config = dict(
    positions='rope',
    bias='all',
    warmup_steps=492,
)
Each number is 128 + 24 x the weight over the matrix's rms, rounded and kept within 0 to 255. Layers, rows and columns count from 0. Numbers have three digits each.

# layer 2 MLP down (transposed), 832x320, rms 0.0276, rows 319-376, columns 240-319
158146143084123160104169141086145131121139165113124176162122125148152118088176140140125130107098115154161096174126135116147149078116087146158108112137188157163158132136125165094122136135115178137114128104128144092124141122107129169133087120
162131103130122195116163134147134156128149122084081157133176125120158151102143120132130134080065134109101136136114154144186054127127151124142115143161127133157091145124096109148144122117137107127130148154129123150091169146135090119127153092
118158150154159108117081088148128116107124101134147147124108169110104143136090168156168108178089118125113168123140156175124092146128077094148083130156114101113102088099115126109169102160123139134156110098107129209140103123142145079122094114
140155125142156146114104117111131129132092089130120134145128161118141126125128130115102143165117122093130142162113138128131089149121128133115198168147143123116168162146146119113164142143129124108121154144143134131125098119120180170144122114
117169136108155167118112087106108114094121138123139122147133140154154119128106132131147124141131158124185141123097137121141124146122137149174120136087103115106150147134115119118169116125162117116148099125141089121111116168158151136090123118
094150116141169147131142141146121127124137125132109132144128129132139111160151135137138126133134124102142138140144124134173101149094115132099127124158096143119105087119101143103152142125105122128125131134147111091134114077130128101121125112
112140111083097166154108114152103148098131103151168152112088138103091164093155097135131125137089167151124157108133099146141167155120110153117165126116154105131159132181120129114123164098076097101118162110148129109127149144121151145146140113
130101133151158117139118119149128110131109117102156097077131149129133132114124130138127207152113152137128137144179122103128145105153118147126102114096094111113143116133140119129149124135138089132118154126158141166151148121138128071126114118
121093138098093108178101126170139150126150071156135116113138162088118175164117171129137114059125152122207161084124097123168112114111108139142089167157173166198088136086160103105178102131080092144166123135156133165099100119135138159121122141
141128120139149149077117131110123145125119103140150083159093132094129150137095188089153125127110133147077153116157142098144105096168161141106083134138135148122136133165154132143172157114154140154166109124138083155131142127143109130145100121
115155099116085136100105050073133127140127131107101119136124132104159109099131144161145100086175097178146124145152115111144162170158117134157125142165106135087152158096173140135148102123154100107116079152106137122140147103117062138095129132
105143143132121119145090078144157145130110159109185129131122119100113130129154100155106174058109104113142122168149122120137149134182106086156108118145195106131111122138118125106183120123117149128111095150115132122115042136154128151168125121
148177067085115159128147103149165134135104097109130130095164112110101123121150183130151095142134164121132104163112124124116105148121047126114145064092101150167108131127121109133128153118095132136107132078176131159117142117118130125166124151
110127113160050152174144137125080134080109125086127151146125109120162104161093160113149098128167165084081152153121138113121122126152108099138109168183191174159084149126169089146111129158095141156159147134156146140149082168166171134142135074
133168166131099136071118132165158136125134142150114167163137147149122135082089111137098138111140126168146135131103132117083096073185122124098151132117129115141103124116160100162109150130111126109143158085122131104131106153142164145159115142
120120133116114083094202153136164150119151121140184134128120161141097141096068102134096096165109119138169116149120110103117136056090131144105157112148142133081128133102151148152127110119130136111129144139125142113141108097088113093061142165
140134120141134120112123140134103083137126136079125113158140118124129146148129153089073137089132157146142152115152135141155096121132151137105091105117137107163093128087146106156106143103140101133129136118103104160135114119140093125133150147
143147112134174119156176135127105142146125166106166106159129127109118119117095172103122062171124114154099117105116123141129123148131073105099102180122136131167115140078080146130103100123164153130228157140134153110116140161143137134130115137
123142142131140128151153141097197161141162166158114143060107099126111093113133142139133117125093120111131119191126135160158141188158075102132121161111134150104119137171151155138170162080116103133115141150092147087102138106102119172169139116
085152135140148150080134138114142121112185137108149067118126127124115138160103117148132109081182139146142103148115091137156126131101111124174087137131167058143138121121157131084094173122130133133103130148109118134051129126106087126121113132
116103119153146102143144109149108164108122137160112139083109103115097108100176110121116158128108112130136146133145117134142161124109126154128103132159106119135155128069088126140138114118131133105142108129108127149132104119159107114142123143
132138091107104144149094104143121127108121131160139190096171146112134130100094175115157130100192137113150156114152120168080144134126204127120162144112122133129125125116126174142086158160132141148082109116107131096161045118104145148152114140
138136098118143138164104115147112143168175103146133145154139130116132079111068120131100116147142155117175116127178141148127125145098121115126122131166121087141106157095118121143139177149134130135130163098127149118098123120128111152108109118
124098117174140142160132047092159128138094107104153099136140136098128119123170088169098142134134142082122152171123146128147105075120126121138144148109117115121104154133116147147088132113117130097130155094105112082120150122083163070107099176
150164099157120174106104129129203151134156127156102166123161138157178139147110118105087110107139110121123161111096132154099120124191179114090131130103054113150080185143084128117112084189151120058104128176149131133161115101128161147153127112
115117144136099104155129136145121109099120099119103146110149164112105121129145161100115111111093168096110139114102118113124104150091117111131142095136126111110145103129130119092134182143127144133126132122145141192172138145144130114140105131
124131161137138142107124111122122160088105143121152108112137159123113124156115114102134115145147128119143165117110156186211152115126096129157141135149130115133113138167135134100152109094122126151128145121141089133133122111107132137129117135
145114143136121143076139124100146106145101133121132152164142085124122137144132143144134136112111149145097145172122094146133105141152170139135142113157100121134135098134129145122148118164149103090120128116140094127095158153125138130125141135
125096114141121112109137161134109124130096110177140118109134116105074134136144141166125120119163095130114084109140136120164130120135131151144113129161165157132128116124156119133125176153139153154173134094120113130148123089120130114151143133
082126110154119092060168107095106137128132152065152129115154116156123162133156161135134112125137153154140125141112100147126141140111104072140095159143094126124121139123081154100167172119159109146160136132089146108158115102143131081130137158
140164116088119148169167148131123103100120166096100064136121111125075115108162156163129091172127152131087147129119129130136120133114096093140117135124129137109151087126122143106099119084128089138149170128145143098147147168132145152138140169
136118100132138128133131141124142134095127129130141112127101145087127127160163135148160172163157134128114133142126117109156116125130105139139143125100125171100120112125105149113124091167124121137115149169208129128133117100094146134105144144
107091107147138114145083121189099113114145101098127183146134167136114148098143135142167131100139125093127115094151106170117110119192171111092109089110151112107135170132103099087110151140177116161163136163152109150133151103116170177149136162
126154159115120077109112123154146124120095121164124149066114144126109120136116150123123118132146110157145101153080169148183131155131128117121157125120111162163126176133130144150063159146127132138154160171131089151169144146143129150129124120
144139118119130122094137166143107136119143102152111147177056120164121125152105130142100136128088093155111096157128120095073159133145073182070154184156128136167171147092117159139115127094102130159113134153157094130180121132119119150127159132
124075095133125093122146165124140149158146112138132159095122095095126165164152151151169183143111109149129162115092130111147121121131139135108134179109158132144122135138100128145127119094166117168133157119114162131130155149143078118140091092
144106142116122147135108141124113146118128121154137131054177136140113099112133144101113103097058115104099107087123131128149076093105097125149114132138108146131108084143100091168117148134176135103074141135111136140143172184152165129155186158
121137112107174155139151145134153162133122108191148177126120133156143116091118136139146120101155111087164093163130130144090148115132117134115141128125090125164156101072111118159125122121134127131138130123152128089170115115161120134099099124
080111093156124135122095099104084153096114084120121122118139122114102126126143156137165150103143176102125157140125133126142089159162121140108131161113130168142114096112138148136136112120097127130152135135141115063077130140102140119142149138
131147145122104106110151141092085077094130135171129111115116149144163098121107163116110093117056143136144148138125096103072159129126166152134117125128170121114120145168083130152107189094137134114128131134137163124101145105137100098114153110
158112117138119135113149164143119078108131152174129150175147132128131135123117102106102118129114106124138161114169089128112114147120129127127119142095130086119153103129131149111149131144105122136157134115141147118123157122169127155174153173
127117125158116116112138157140146166144124133173100105122113141170085168129118083145122100127173127155133184091138130107135142098093133134140153139102133093106106154120139118147195131096097101149134136135122097141127144121129130107143125138
126163156117127127172117117122133136140130097140144119133145092139119144144103125152136104077095123113152141139135161119130100100159133126129146148151162121159145107167128155107113158114106159153186104152156156140145110162136114121115135139
106154154111135092126094154113111138141118109130122112086131113161137127132123115128130110122121140090145100141101128088100108143162126120129138147162135126086149142100105113105106134156095154139139112130142119122170058125130151138091143135
170058139136104130136101122129118134120147159172079161133099115099115138139143104168162135112121156095131178139136142145125123162123073060120125151122098134120140149156143080120135123156111168119123128142106156118094142156123162117155101125
138094102136091145136111135133135114172142132172114138108137117169121113129137099163078095115140108097074127155112144111121114138128158136116138121118176120057143143109123140118075140199219131133146200154143173137121128137121139151096120146
113157109124149094145130119115082129105142143110140131064110131131091085098136137110156149137145122151156125118097133137110170154111145167119089170124099092123149101129093091151168133115168069160136088131128139128121087143126106143109137153
165098122126128112137133124121104109149107174128142099150146173130152132148137119068095086220172104120107144134155144120132128150158132114129182128115130146164129137163097161150087172145116091105108106086130146141115113135084164108158104167
120135116115139099107127148107144132148074106161125123126128144146122152129151129146122110125113120161114121092142111142099122163144100114099161137107108109115134113134094163180139120114123153104145118143110109122144135126130155132160141113
096140129148123105169108069045103121129120146155146157142158115135121112141098049151151114132150128163125127154170160147112102133093102095138162142089097104149164150109098112124157113129145134099162098117159108116103125088143140144122087137
136134162157144104122115148152136131124119147109127138113066143110123129087150124118126106126136155115125124118103197139159093159116135145156140124139131109156129126150111081148130178122096136109140133113109102116120151115101159117159112124
099110134140106101158160126116147082137105107126095068118136149134149155112130123136135127130139146163149123086090104163146140163131130138148108130139124146121131161087109108122124138130134109130140140111163169126114129094097144101104125079
128101071096179139118143150151145083119154120123102154118166113083186150161146091155114127115131136119119127146157131142101119122136135087093156142101133156132145072124142123130116154186097201163075173106130129154139123112138144144163125132
144148133111117107120125113114151138177092111145141123129117148110135110110117135113135137154131124131125125142100136138147116100137154147116122144128109105128123141154140138139113103159111109122148172193146137172135142099100155144145137128
111130127126148160139084133131111122112100119112117129135133119130148116133134156119151137099107131133094132123164111095112135126133095120131128115136128157096113133129126091113148152120124137089140150100139105140118126169161109106143135137
112125148101108156109141135142132079128153134126150137154133127117170113119138128085061211157096102123132125118125103127084101129171161108107109138106146139089127140100112128147152115111150125117153127149091166122133122147114174097157141126
103084138146115127103136117137127114132119098127124136114115153143183127188064146110156127144145123120118143167093090188099133109129099143115164117113138126130122137156124133148119164113120110140117108163085120093126114158145111115115156142
143116155135138140094110099129113096139161102203140093125092147125109153106137108112147112107126138137127135148163155080148165151121086117142124158104132114093128115141133112139148123139162108120138107103137092125112138152096115170134113133
# layer 2 MLP gate, 832x320, rms 0.0422, rows 320-377, columns 240-319
119122127103118163105123118157185073133148149116119121111147127159135111133129156086156106134109140132120103123113117112117161136119110122111121138121155166148098095108147156083109184133135104129099134163068156116154105098107116129138121157
128122125149138154109150152148161131110151125155104137144112163166131105096118108119127111126072135147216131148113101156147137134137109126085136125102093152111156126158121163118154147164124134112120133158130131164116136124104131068200117089
145130136081147140130133143161166079102107107144114133173132132156117140104120131133123051132149144141149134162107149164159146105161145157140090151109130107109108134137105129174115127140162085130089148158138162161121126103050130144109155160
168105169128172104144142174145136159153124124140146116147112172152059152124127142175096125165132112101145113078133115157150132159114147137109124136133062110166109143151170098151142151129148168138085104169099126149137128121076146083150121149
127116133119146163157141154083144142110118146145144142139144105107167104087128122128123126162133128091088155122142104114179112114137150123119109101107107102135098172105159164144144098140176134102100125123132124107156076156122131148094142103
091118143099117142090100101126103148156161156127143141062123162120130127147141126110097131152183132145128063121148155146110135137117138101090120132109138115148178102170121131136131150122093130108116092077143156146084109153103118103129124165
121114058121124088161082117147119146128114075121133109108111139085091118127115162114134103118114140141158152108111115158127137126117122110143098123117148104172125119141184133115107142143128128104130159150083139166077151108107170132172125136
122132115116134107155144144127152188086145115147161096138124154084106150177126162151107113127132129141099103119120178139155162160111101123109138079081130114141151134144148119166152145152135138096146104136137157103143131126145119143151122136
086088158126116139079131133135134100161081142143094149131133110088117159161129151110134182154097114101150094142077069124171133134129093153087144114150134107095125142128102135111090133115142135144131120121126138143132107150160095096131126087
028117147155179119119125132138077131095190134119179106102129118131090097087133125117125133138104165141130123128155112158119114121138128090121107104139104103115084146143116129105133120136112199120111136135152114138081178146157182065130146076
150151110164140152132142158154131083090132158122160104141125103117122078142150203100181086146138122107108133153162132120146159116107128090109149118137115109178151142115154120116168142116143144150120160103106119122105127132128117114123167108
098113140142137136091105152160139098140133111134141115112118133134120207108138100130116107120114146187090127128169128140176134127155149097150101152136155137115120136120164123083156104140124120129160119105088125143145143127115154099143113041
149109163142118095115136132159139101122102079126098135154123112106094077122173133151157169137134105159104124104128163147139163129117138105144123094107106160122114126120108154104115121115170153145105140140119139157139133137155175110133146056
159147122128165109115127155129126100145134101158093139145142140128099159133144132137151096111145110168123134137144144073161126130181111098131158154140128124098096111113129093126123177152125128135135118086170121116141120171134121123114145150
102112139170146175094114124143121110120150130156126130128110109087141139126138144098160138075090111202115106125131158122163196123118133115079113184074126151146093118157106156126130124150130153148099115130069136145124143151138161155157138108
109096137157122151162110155090121128133094173100116129106100124130131110144126135170134152127092117164093080139129119128120165108160148113135136152094133120097092130142131140095150166153137123101096090123160121111104138132125196119118106094
103126133132121074099120071140126149124095128163175102197076200131115111101129160127137119102134182127127152114159125123197122123102130137158108157106104082110057149118146080107158136128129140103115115120062116160117117138122148150153109164
135103135134111139094125125152138141103102109145085125128136099099144111165141178155125124110156159148119163141131132152157152158125158121120103127142132113108108109129164170137134137151127148099131108100137111174128121154101109118174098180
121136115088147141121140161169188132132144082143138168134125159119099166141138157156133123124115127118151121141129100139117139077072140099151126135151103145114118120158177149162103145153136129088095130139143132164147117140146112151155110150
133165136149118112112124153122167101130117133173179132160094165101107120151165151100168144135164106137109095173109143139121148095157120131154121128137112105114123152146108144086174101152131128135114083125194138145148120096113103112137097141
126151125139109134134091146085109134138135191111105088132135126135108130097136109155131127124108136128112108109117078135150154110139165147153138159128121154145094082095125137105143156127103118077132144092138093132113155137137099161142125129
123097099172126131126137147097144104122162126160102116144180132166116128134118147154138114103118110119135177162124123136132074100129133126160168090156138113127109130148104129129131095107175074129131140126118130148126144161121102143173142165
092136068135120126135139157145143145138096106185144110123152110152127143167116162122128114154146118161152168139112143137121118128116115115084155122107142100105134126119150099127180147161169188111069130101141123130143117133090165125136121139
133110145138132153139139137131154096064121164104138116141100119141083122104181138134172150109120115120178130129152108116139137113099110178102121091149161173120121088080140132136123117122143159142128117138150082170097187160087120176161145093
101146106149119089083120152129116122149107134129175109134133132171117090123154150176129134115130141085119188150143166133152150104165127083137117131162137109114099101103146168105170141146143108096154163123131135086133117140153128118110139129
107165142115147123157090072109117134104147158120086113135157150106057138109118156095151126187145104107128124103116142149152127143131153121076125122154164131147153121123153112091099154213174140128127139107122107114085139151112157143115123125
087116147150119120096116137121148150167147133120121120114107129103153162140176201163121143122114118103129142109130148138124120123098102113140082127126128107132123151103093117132108134118098123117138145132119098154102136143110128147129142090
121128134126164146086079157122113149142136108146176154118098100096129107172141116124171147114142118104095135154098106141126129136114090115114127159123105108092137128122136125113141110142126106120132102111153150166092127110162107103129130119
139121096153122165108140153172113105130118153142166065085167145130128114128152160146134101132140125137144117142152076100111128087169109131137159162136118128142077094156122136110139119122143100159118133141109169150159088131121103114115151161
069121181155098120119112166132164124129161076151119102144083117107153139131140118149118119117107088116140127142094145082161131156095153124136170131127154139144138088101107146132149120146119129127090138119148118162119090166139172127159138128
120131096108095165090127108169146125071133112135150144095105122117096114123163128129158119149136145133116132117106084168131126069125167132120107128132070078124105149168140114118111144168111137127110087177144151116146178125119101095125162108
111100137120105083126104191160155133118133120094140107173102138109129178105135161124160120101152093149141132141154068101119109185114135104117113094061086167138138128160123128110126125128076128111124124075082132094134146137125150133182142096
122113153160148133119147094085140139072093083121152096147118123124143149168088161154187102132113136166115105113187157122150100130114108120140082106110107142113140122109156147117112112179153127091122077112156154138102064120133141066130203126
105130114152119109139124152136171067109138082142123126104085187128093085106142094134162153167148134107117115105125096148143103124113113155149092083108113122100098139101142132093140138153150117146140148062125144135162123113104097137148067132
107150126151129131121105108144106131152160169102121116199120125175098119085117159107122114128135132101111137155161105183086143120150138097160093126124101128147107106143096108087157122150124138129130099150122085160115165130119086114118157128
141170143121149159153098098107113134126146067115127109150138159135094115127135132134142115164121153132154105151108130159110143159162146124106160131121144127104126087166155097141157098128108167125118129097160125100120147107099145129159132134
136191118180121098128122104142112095122106157101160120150132131124146124120133121160131091127122127113145123116170144121137145119161122139107106119106104094130139107135157153152143111140146128033137144146119138115120131154124113132122118105
133162181142174080078102157146145166108124123153116135098161124140106150155120091176133147102182106134140098156156110135124146144133138138139136137128133137109145141115138127129104170176103143109109138120096149123111142135200139143141162101
101107160146119162121138099152116106089117101131100088137106072140115146104153157136173067178114134102115137160107161145155140123153118110106138095123136119140134131115109130103119148164166141137093163093131149135100122120150120077125131149
175114150118139155096148134152117077115138137122127148089112116099152135154123138140132168110115108121120154123139181118112132137129114078130098102160133114091111149128137181135129113147166138115169192155094161132135119151111141047106171139
114153129135143180080151121088189103131123134119100137114146084122091113130100127099149138128145131094130132167134103112145129108118152086131142101115143106116118125113147129127076112115096126111090156150100134128120089153123124079140142151
126135141127171104128091107104151166144125161196112145136118087109143137199155139113151145128153112137141107114079120165130110125124088115080144126061093119151116131114124090095118135121113175109117135082148094139121128126145139083157150186
137157123138160126071145113122185105116147122150114090154101165143106191141113134161134135131133129145193129109156125148150136137145150109139174121145099125153117104135150116103113137168137118093122128153105131121165105071101104112148157138
104117144149153152112129120095120079154147105121137123129143128089079157105126152154142132129117143138160098161127157119110131136106146121085125088112125126102145114117114114134113134122160124152125146129126138144146154147137114105122118084
122121157152071139122105125100116155112144119153117140102116148106133094153134137148121124160133122130114092181128147131137111117103109136083086113110111155128134114139149078110153160139087169101156116144146132097108182129144119095147133140
109160122170122109064126120152139132136155142167163087110152131136127140130125149135161090110155149130124127117160165112173162139149090082114072107104165144095114112119133166123153115145104111145175110108114111143108153135146110081134101163
126144153156144136090132118147180120159140108118162147121123152137121111142140103124155075123133144123112120152113107119161167085128139136155116159151121125112119110144110131077178152132167144079150138125152086163122168104128098141160109138
121145128132133100103072122137146103129113133148144140148120110156135141114106106162150125137092127142137128139139124139151149180160104163159141159158113119157159107128148128123125116153113168093151121147156162161094150160159176112141115109
119120164132107114105121138147166133130138109120163132120078133139171131137158130139212128160164078179104172133121161126106164091130110122115093144149139105119098118168090101089160186144128138152115116128114116160099154159106129095136118128
108104147146109152116115122098128132071104095144147146120125122153115164089146111135120080116136148133167139158136151116127116127087135111174121150134157113115126153167128138099136117084151136131159115087128146152125074136123142113123109121
051102167140116110105115131133155159133098146094150077116172201128091107179151156128137122171136130151143130109152114137127145117166129104138109095103101104104123158151131131087125148133102113136129122112146117124110150135142104121165119091
120099168152140135113104130102139103126111144152173081113139108167095098117137153119119152160151129096149117111151113149113146128098104126160112088139091122114110141132129102066146133132161130081164125144135135130113075129127169123162095163
104143159115071141139085139148185140133111118169157116110115157133126105083140147082126108120143122121140122132152118142124163067118161141100141141106126122104136138123124130125159114148088144085200108135164135185146114100131113122142118131
134121117095103118132150111148149154122149081149156149153142121118105158124133160113160112103125121154164131080108201128133106134118166142117111165103097117164146095108156158139133115150147152106103117141159123115139108097125144158131169121
118131167150114093117184105088118146115103098124155086113131153142078102096141147148112124171137131175126081104144120138138155109084130104099131113119080108122160126140136113134130155129106118107122158144144123155082139148138142081170143155
131099126142078154111087116128133123135154115124160154118117153124149127127119169129179118080170146152154165133130164128109150174138111139143101132091139137125137104122117100151128113141143124142137165124141109121148090103143111147159140152
063124150131162130136119178120152118081127154151137166151101106088077155147104132165117137123119093119128139090139136131164097121126122112087094119104133161124139150131186113081084171153145154152123144100188135103121113159137142081151128127
153084155122161159144106124115152166184130093108181117120140133113131063127147136121149147095120129144154142110132114119142150145144079033132108151121142150125149106172177130131126135162136150086139095102077159123159170118110106123148148104
# layer 2 MLP up, 832x320, rms 0.0396, rows 320-376, columns 240-319
132160118143090103105139133114145138101128166121142120136120109135132146135175114134164106135178123140131085085135145171130159124163122097074161127087125144104127109115134130145157140117101121171161111093122138140115115148149159091124112171
110099086083116094153171185130136135152147144140114160124141136087155108126147124043117144096137079163107166135130134128166112061152134118099129124134130122146145159174118176140098129109114155116127117156126144127165152125113121108088151147
092119179152128092128127128086167137131108164124113142096147158153088138152131108120141126157143147133104123120120126148145147090133125112100085122146174173191131075102164117129140120124134109128089151129114069100119171161132131137158134151
110112142118151137114107144139132096121122082102139148134102154134094140125151100132108156105129165143162127112080146130140146093118119140130115138147105143111152180118141159122105120107170125093087124126097110165096143129088127118119101137
085121141112100116127122113129125125110122112127129153126128136113111156127138125113116116129167118116108131116129122118127141136102128059131108131086141146151131150159116140108082108115152152093124152136109129133151108121105121160114166108
173133131161077113128127128183086100148143142121143106112129146117122145068133167081130116146142093109156132133133097127101151144147163095125104127152154138125139096122123090155110120105101155152143159096088102113140132141162113118155113082
134100121143135140167106144130126117126131108132163119135118089140122116134117161140129157099142134157171118135137155103119097110141110144100149130197140106115107151126065147148139187133133140129144105141139118167178135149178150162126138141
106131119117148149113147142148134111142124133159113122150119151141156096109101129134137144107096190099134105117146148128104106169081103145131150103118101138160103086114132066095124088110133102129149139113104138083133100160114121133104162102
153114068128176088118133163165097133135115092151138129126176111091104135122209114144159075165127138150115151138100119140119111128169134172093076138117125115125112076107125155091143115167112105177148141144131134125110177131145131150126136137
207103106113159126166146168116138137096155150081088100132110164111121175142146128118097099164145080090116113137116123108150140070114115115142153110098162150118101113130112129137124151122120120107128165141147100123145190123143122101091131145
168107112127185132128131165148141082114109102173108147087120121106123132146116107092096117132156093107088151147103106139126101116123115144141195143137098152155114080185082133143155111109092119122135159130158065112136163170136076126131117106
135079119082127155139145132098158149144133133147144171162083119164155105162148150072174154076136071122156083119116141131128143137116132144111121144147143121124138128116164161147101098139113103112086085137130138158116106103114117152143116121
067151158166118165141102126119151164107123118120166187179101171186126114132148125121124141133142169150104137120132141157160153128140166121142147140105117143071150140116144107104100142165111112187139114124124131176104143082128135112151146096
127101118128143085155143119149137118140134094154117147162103095118129123172138092117134166111124136141114123128146118133119156151121098116149098128129102146096139140136130100128092119139147115141090130154143121123105120180128098147093132117
074164086132112137109122103116133119129187155146126146176200077097087119121143115147124087131106116149108145123102118107142177059095136136122121133110130116174104128163136161131155118117103137105182141172099116116153165124087121139150122182
119101117131154151144093110096122113165105091116082125110074131125197095124180100141152139139098106118108126141145132142126124087193103138133133127119137132092149077140139115089108178130128140165098104135157128113122103151082172162141087107
096128109192117118111089130142163139153116147121076125138089115129154110129143157129139115142145118126111133181130128149120152148151100108134156112156162140107090113082122116110146087101131118130113095128122108122106138111174152153149170126
130065108105174142115128108160157141145117130127189119157061160092084092079135108105059097106067147146131136141109099149092124152142122082102099104099110148182161156111102084121092105133087154138141118155129144129081108130167115098133141101
157151133117149126140135118103124105138123136101134128164127104158129102118158124064106086171096097097136139072121124160107131162116140159135088149129160106148109118080119155150158123150087175164155124148109110154136110103097166148122164113
101158142135113107170136123096158104160090110146160132124137128092128129139142118079100110110183105178113115155112095130125159099113073112114095113117101109083154150117096099106131114136092140140116125135158127109134119084123109106127118131
125156121159120120123121097182121099100106120124150148126141156144091171154099127163115121140176104181136134111131099131134141137151136144106126130132085123107092120122134135166136099127130125114183125117139134165106157085126078167115133108
137089178149146140138110109095116147116095141123118126161142106112095105127153126118161091100141121079117135139118118153090146111125114120099096133111141096104143075165090150091155143126107116096147108172157097148127141146083116108162113116
190085148060189159153122115088146108133089068066146128164133105159104111101119116116140146118131127160107104120146154065130154064154089169131159169137107133106114137170158101118126113133124077125140136147124165124156143071157138163111140130
119123120113160148127156126162109134101171162083122148157170143125094156114130112144112095138136189135134141117093140105121103131163097124127082129126124161098115163128137132209099134118110100101114175103113172131146107071182154118154094151
090162142133046146122118157152120118148084106141074142104112116071100153139155129117117154121102132150154093136132138122109088132125096166166117101147103153105163144160121101167130122135107121106129151107148113174129132149137103104166116158
091141107103093114143128206145134138151114163118139132132161109121111155159141078130094135148101126168106112117128156145118104117135133149120141136102128158151137149166162088171161109132093110117134118125107166110141110116120125117127169080
133120162142149115112116106127122138142114093112142088105131123084160128125151142139127162094085137098127129119119098135125103143106119144162082151135121119116159130111123178133093144149130088128134116110107125118094125115129121136117119110
128110072134086140150160121119124126101119165145102135143159125149151135114113142090104067116063142140151189142184117151122126133132143108131119102159161137174111164103103142145139135131117166101084124119160115128152118147086152127148103168
135154141136169111164138154170135091127084128133084086136105127130121121127163127138137133149128095068089085161107133102153132137144136155149142148108153150126138124128156125162083115137127154166120122108141128129139154137116124181130104116
154121130088106118128120084169113150165117130145160157113110148092127129100133108095132148125117121116148127117137135157105137180105128137145110151145154091149144131082098129113092130121115126125058098138095077107113148136143118103166125062
148120120124143088115120143103134132104106082158109151149101131150123124104128126110100079141127153146110100125169122110144194169122112162114144114152193119114117147080114133146105153120131108139131119132106101126126140158144172134130109175
149138118142127115102155140116147171134157155131121106147186144096140123163140159177123139132145175133167154113166136168109094128102101105156069148115165125128137138126100111125152186105129158115142131148142055142133091131190130078174109101
106100152136125109128120146144130128133157129133118157129164097132123186114144125088103084127144104110150133146092139105119124119159167100115124105146115122093106153101104133156160107127114130129113069088118127133144121121144145129152139149
122106150152119131151125149145170097140172161112097138178109112146084130086171110112131178122153159194097141156129124150142121117166105117091097149134119119084137184129149179119103077173117125136140128116167146127162164141161110106130120111
125127124143143107142131136122131133122099120147078174157161119120134110121116104087146109127153121129152071117095129125119118120112145119117142143135124127120126153075157137162069144122157095108128136098130134082125159126146158128132134138
144133133123079086143140122121134135153138176119093106166096140117138122188134105128130105137150120113079142121144075166137152166147148139123098144152154101127149182113133143097107078148077106104138145119105109106108099071147094156124109089
111106121164120120115120174130106161118110149117156102092118152137096116128145165112150107138112107147154124133144134133133101134169113105118154135141116103133133169127130151084108139135131135104110107157133144153160149160121128111163096109
134130080110124156134131085087114142140109133101097130145133159143129105089115141117100164106100127120105161125137176142092151105130158128138105136146131114169105145157140120146106120109157162183118149104154125159169197100111130141104123144
124132122101122148111111086127121113104122151134115117148120115098168148143150137136137139127145127120156111117135176126055153127132101138104196112150122166123119140122117095159146167148147097158152117127135111131150117129144144150097154154
124095112160122144115133155110092126131149132169073117111096120105129131130143129143123132098142101169069157112140195163126083129126114109129107139113129101133143134132121132137134092133134120124109136145110158139118073106122142132117125162
154151159115170089108123099123103133161128141130101145146129104146131102089122088131085151130106105124081165114113156104132106128136130181126161121099122114139142120132119104110117115153123115126174138162130160089138149140123094072134139157
163136137128115172154123153132120094112117115101171117136168174127146112134148126124112116118134124149155080097122127134132119145115119164130114147126150131126132110093164153161164097143117101083144122139131134145183118121089146156129085127
124078136094120138162148168119111117175175134142142101155143152113156136138132128093127103109145115117151126115139125167110101134088119147110148150139097140120128108157116134137155125119133128128161153111137133180099193118130149113151148082
150138107119150127117164126183080112125101142131144108127121148116124130139128100090100125101074115161112137102172102114113106121136148116122126151141150142173110150114142172141088137138108160086115142157084110119091106112105148089130123121
157159165156156150133149098084168126099131156123131139145090139117131160130118095115155130083125154074134132125128108182106132140121126135142148152161103108181130146120157160115110082136137098147113131103115107117131167097158149074147169115
067140119135147101127168163161091101153079137112186144113127113119082132108143158094116125154145057134132121119180104112142081121103120122093092112127117136148146091086167133153150137126098134119162144104125111100086152136149109098149154133
107129116159149104050085120122130138130167130150131122160152068126140129176137145160162154112120115122134150084167129168112145109114136114175106132149089159104130143133149119118153127108154159116120161093134109163134086132133090181100125142
116128119142144141139127110110106140122155083102068122144121156101124125148112083067104112105148146130118137117124132086112096158152162096135130109114123098132069143134086086159126115128186076108133116138141137144167101116129075125132130134
121121132120120120123086108132119145149132096129126176098163125147119182148190123181128089136175162094161168108144128121083124150107146075125113121110137113146147148074125072125103144139129173126135156163137120190118113113120139209149128154
140167131107130141152122130132128103125125125151126158164172129145101133132124141122130130140136109129114082118167087161109169104151097174110113145150125145124099127139109107152111076152155102109104115148140135125145100100114135146124097155
090119121125113128129085091184101098127140111116124168101132118068155074133149156149089152123140138134128149113145135093145131163131154149102135190092071122128155115143133118142140119128129099115125143115120153132152183083151102177159146095
164103118134156167154113159149164087107140126114096150109129133096134110103149096084106135102147115128139129106035112124171108081143124103121134131135159176156106116206107138165099127151116125110134087147162168181126116141162094095162158136
128123110117159158096147122116114137102160157115152121102120136188093141127128149112115084132121095143104127079170116096141145173097142083123122156096151154140097087150111116123148184091142093149100115103115106091123134179120141134149136109
126132152077096138148130136121171157134147133160145137110120141099115128122137152141124145136108114118122113134138131125158125103190139133112098172108088119155162099119130166122124108122163145163105124159142115124123141098129098120148124108
153139100131130136156115092107115168133173130130159138168170141137096091136138134147127163113138088118130131139071160150155128091142133115116158166120175125145121105137143146072128131136069158098111101112144121126116103117132102144172105136
114151131166132085126139130128141095129125122132115164123123137112127120142149132156123169132109132174131153106164123137126112152145165102145078120097102146156104121132138130155124151144159136134114139149130141156140116116112118164115118135
101147151111148138135138130117147107149167135105124147171122108151155129103135132108134147166145129078135130154127143106107091134152129160101110110104143118138153110097077148123135117104109118131151096097111141085165142158141109095093147119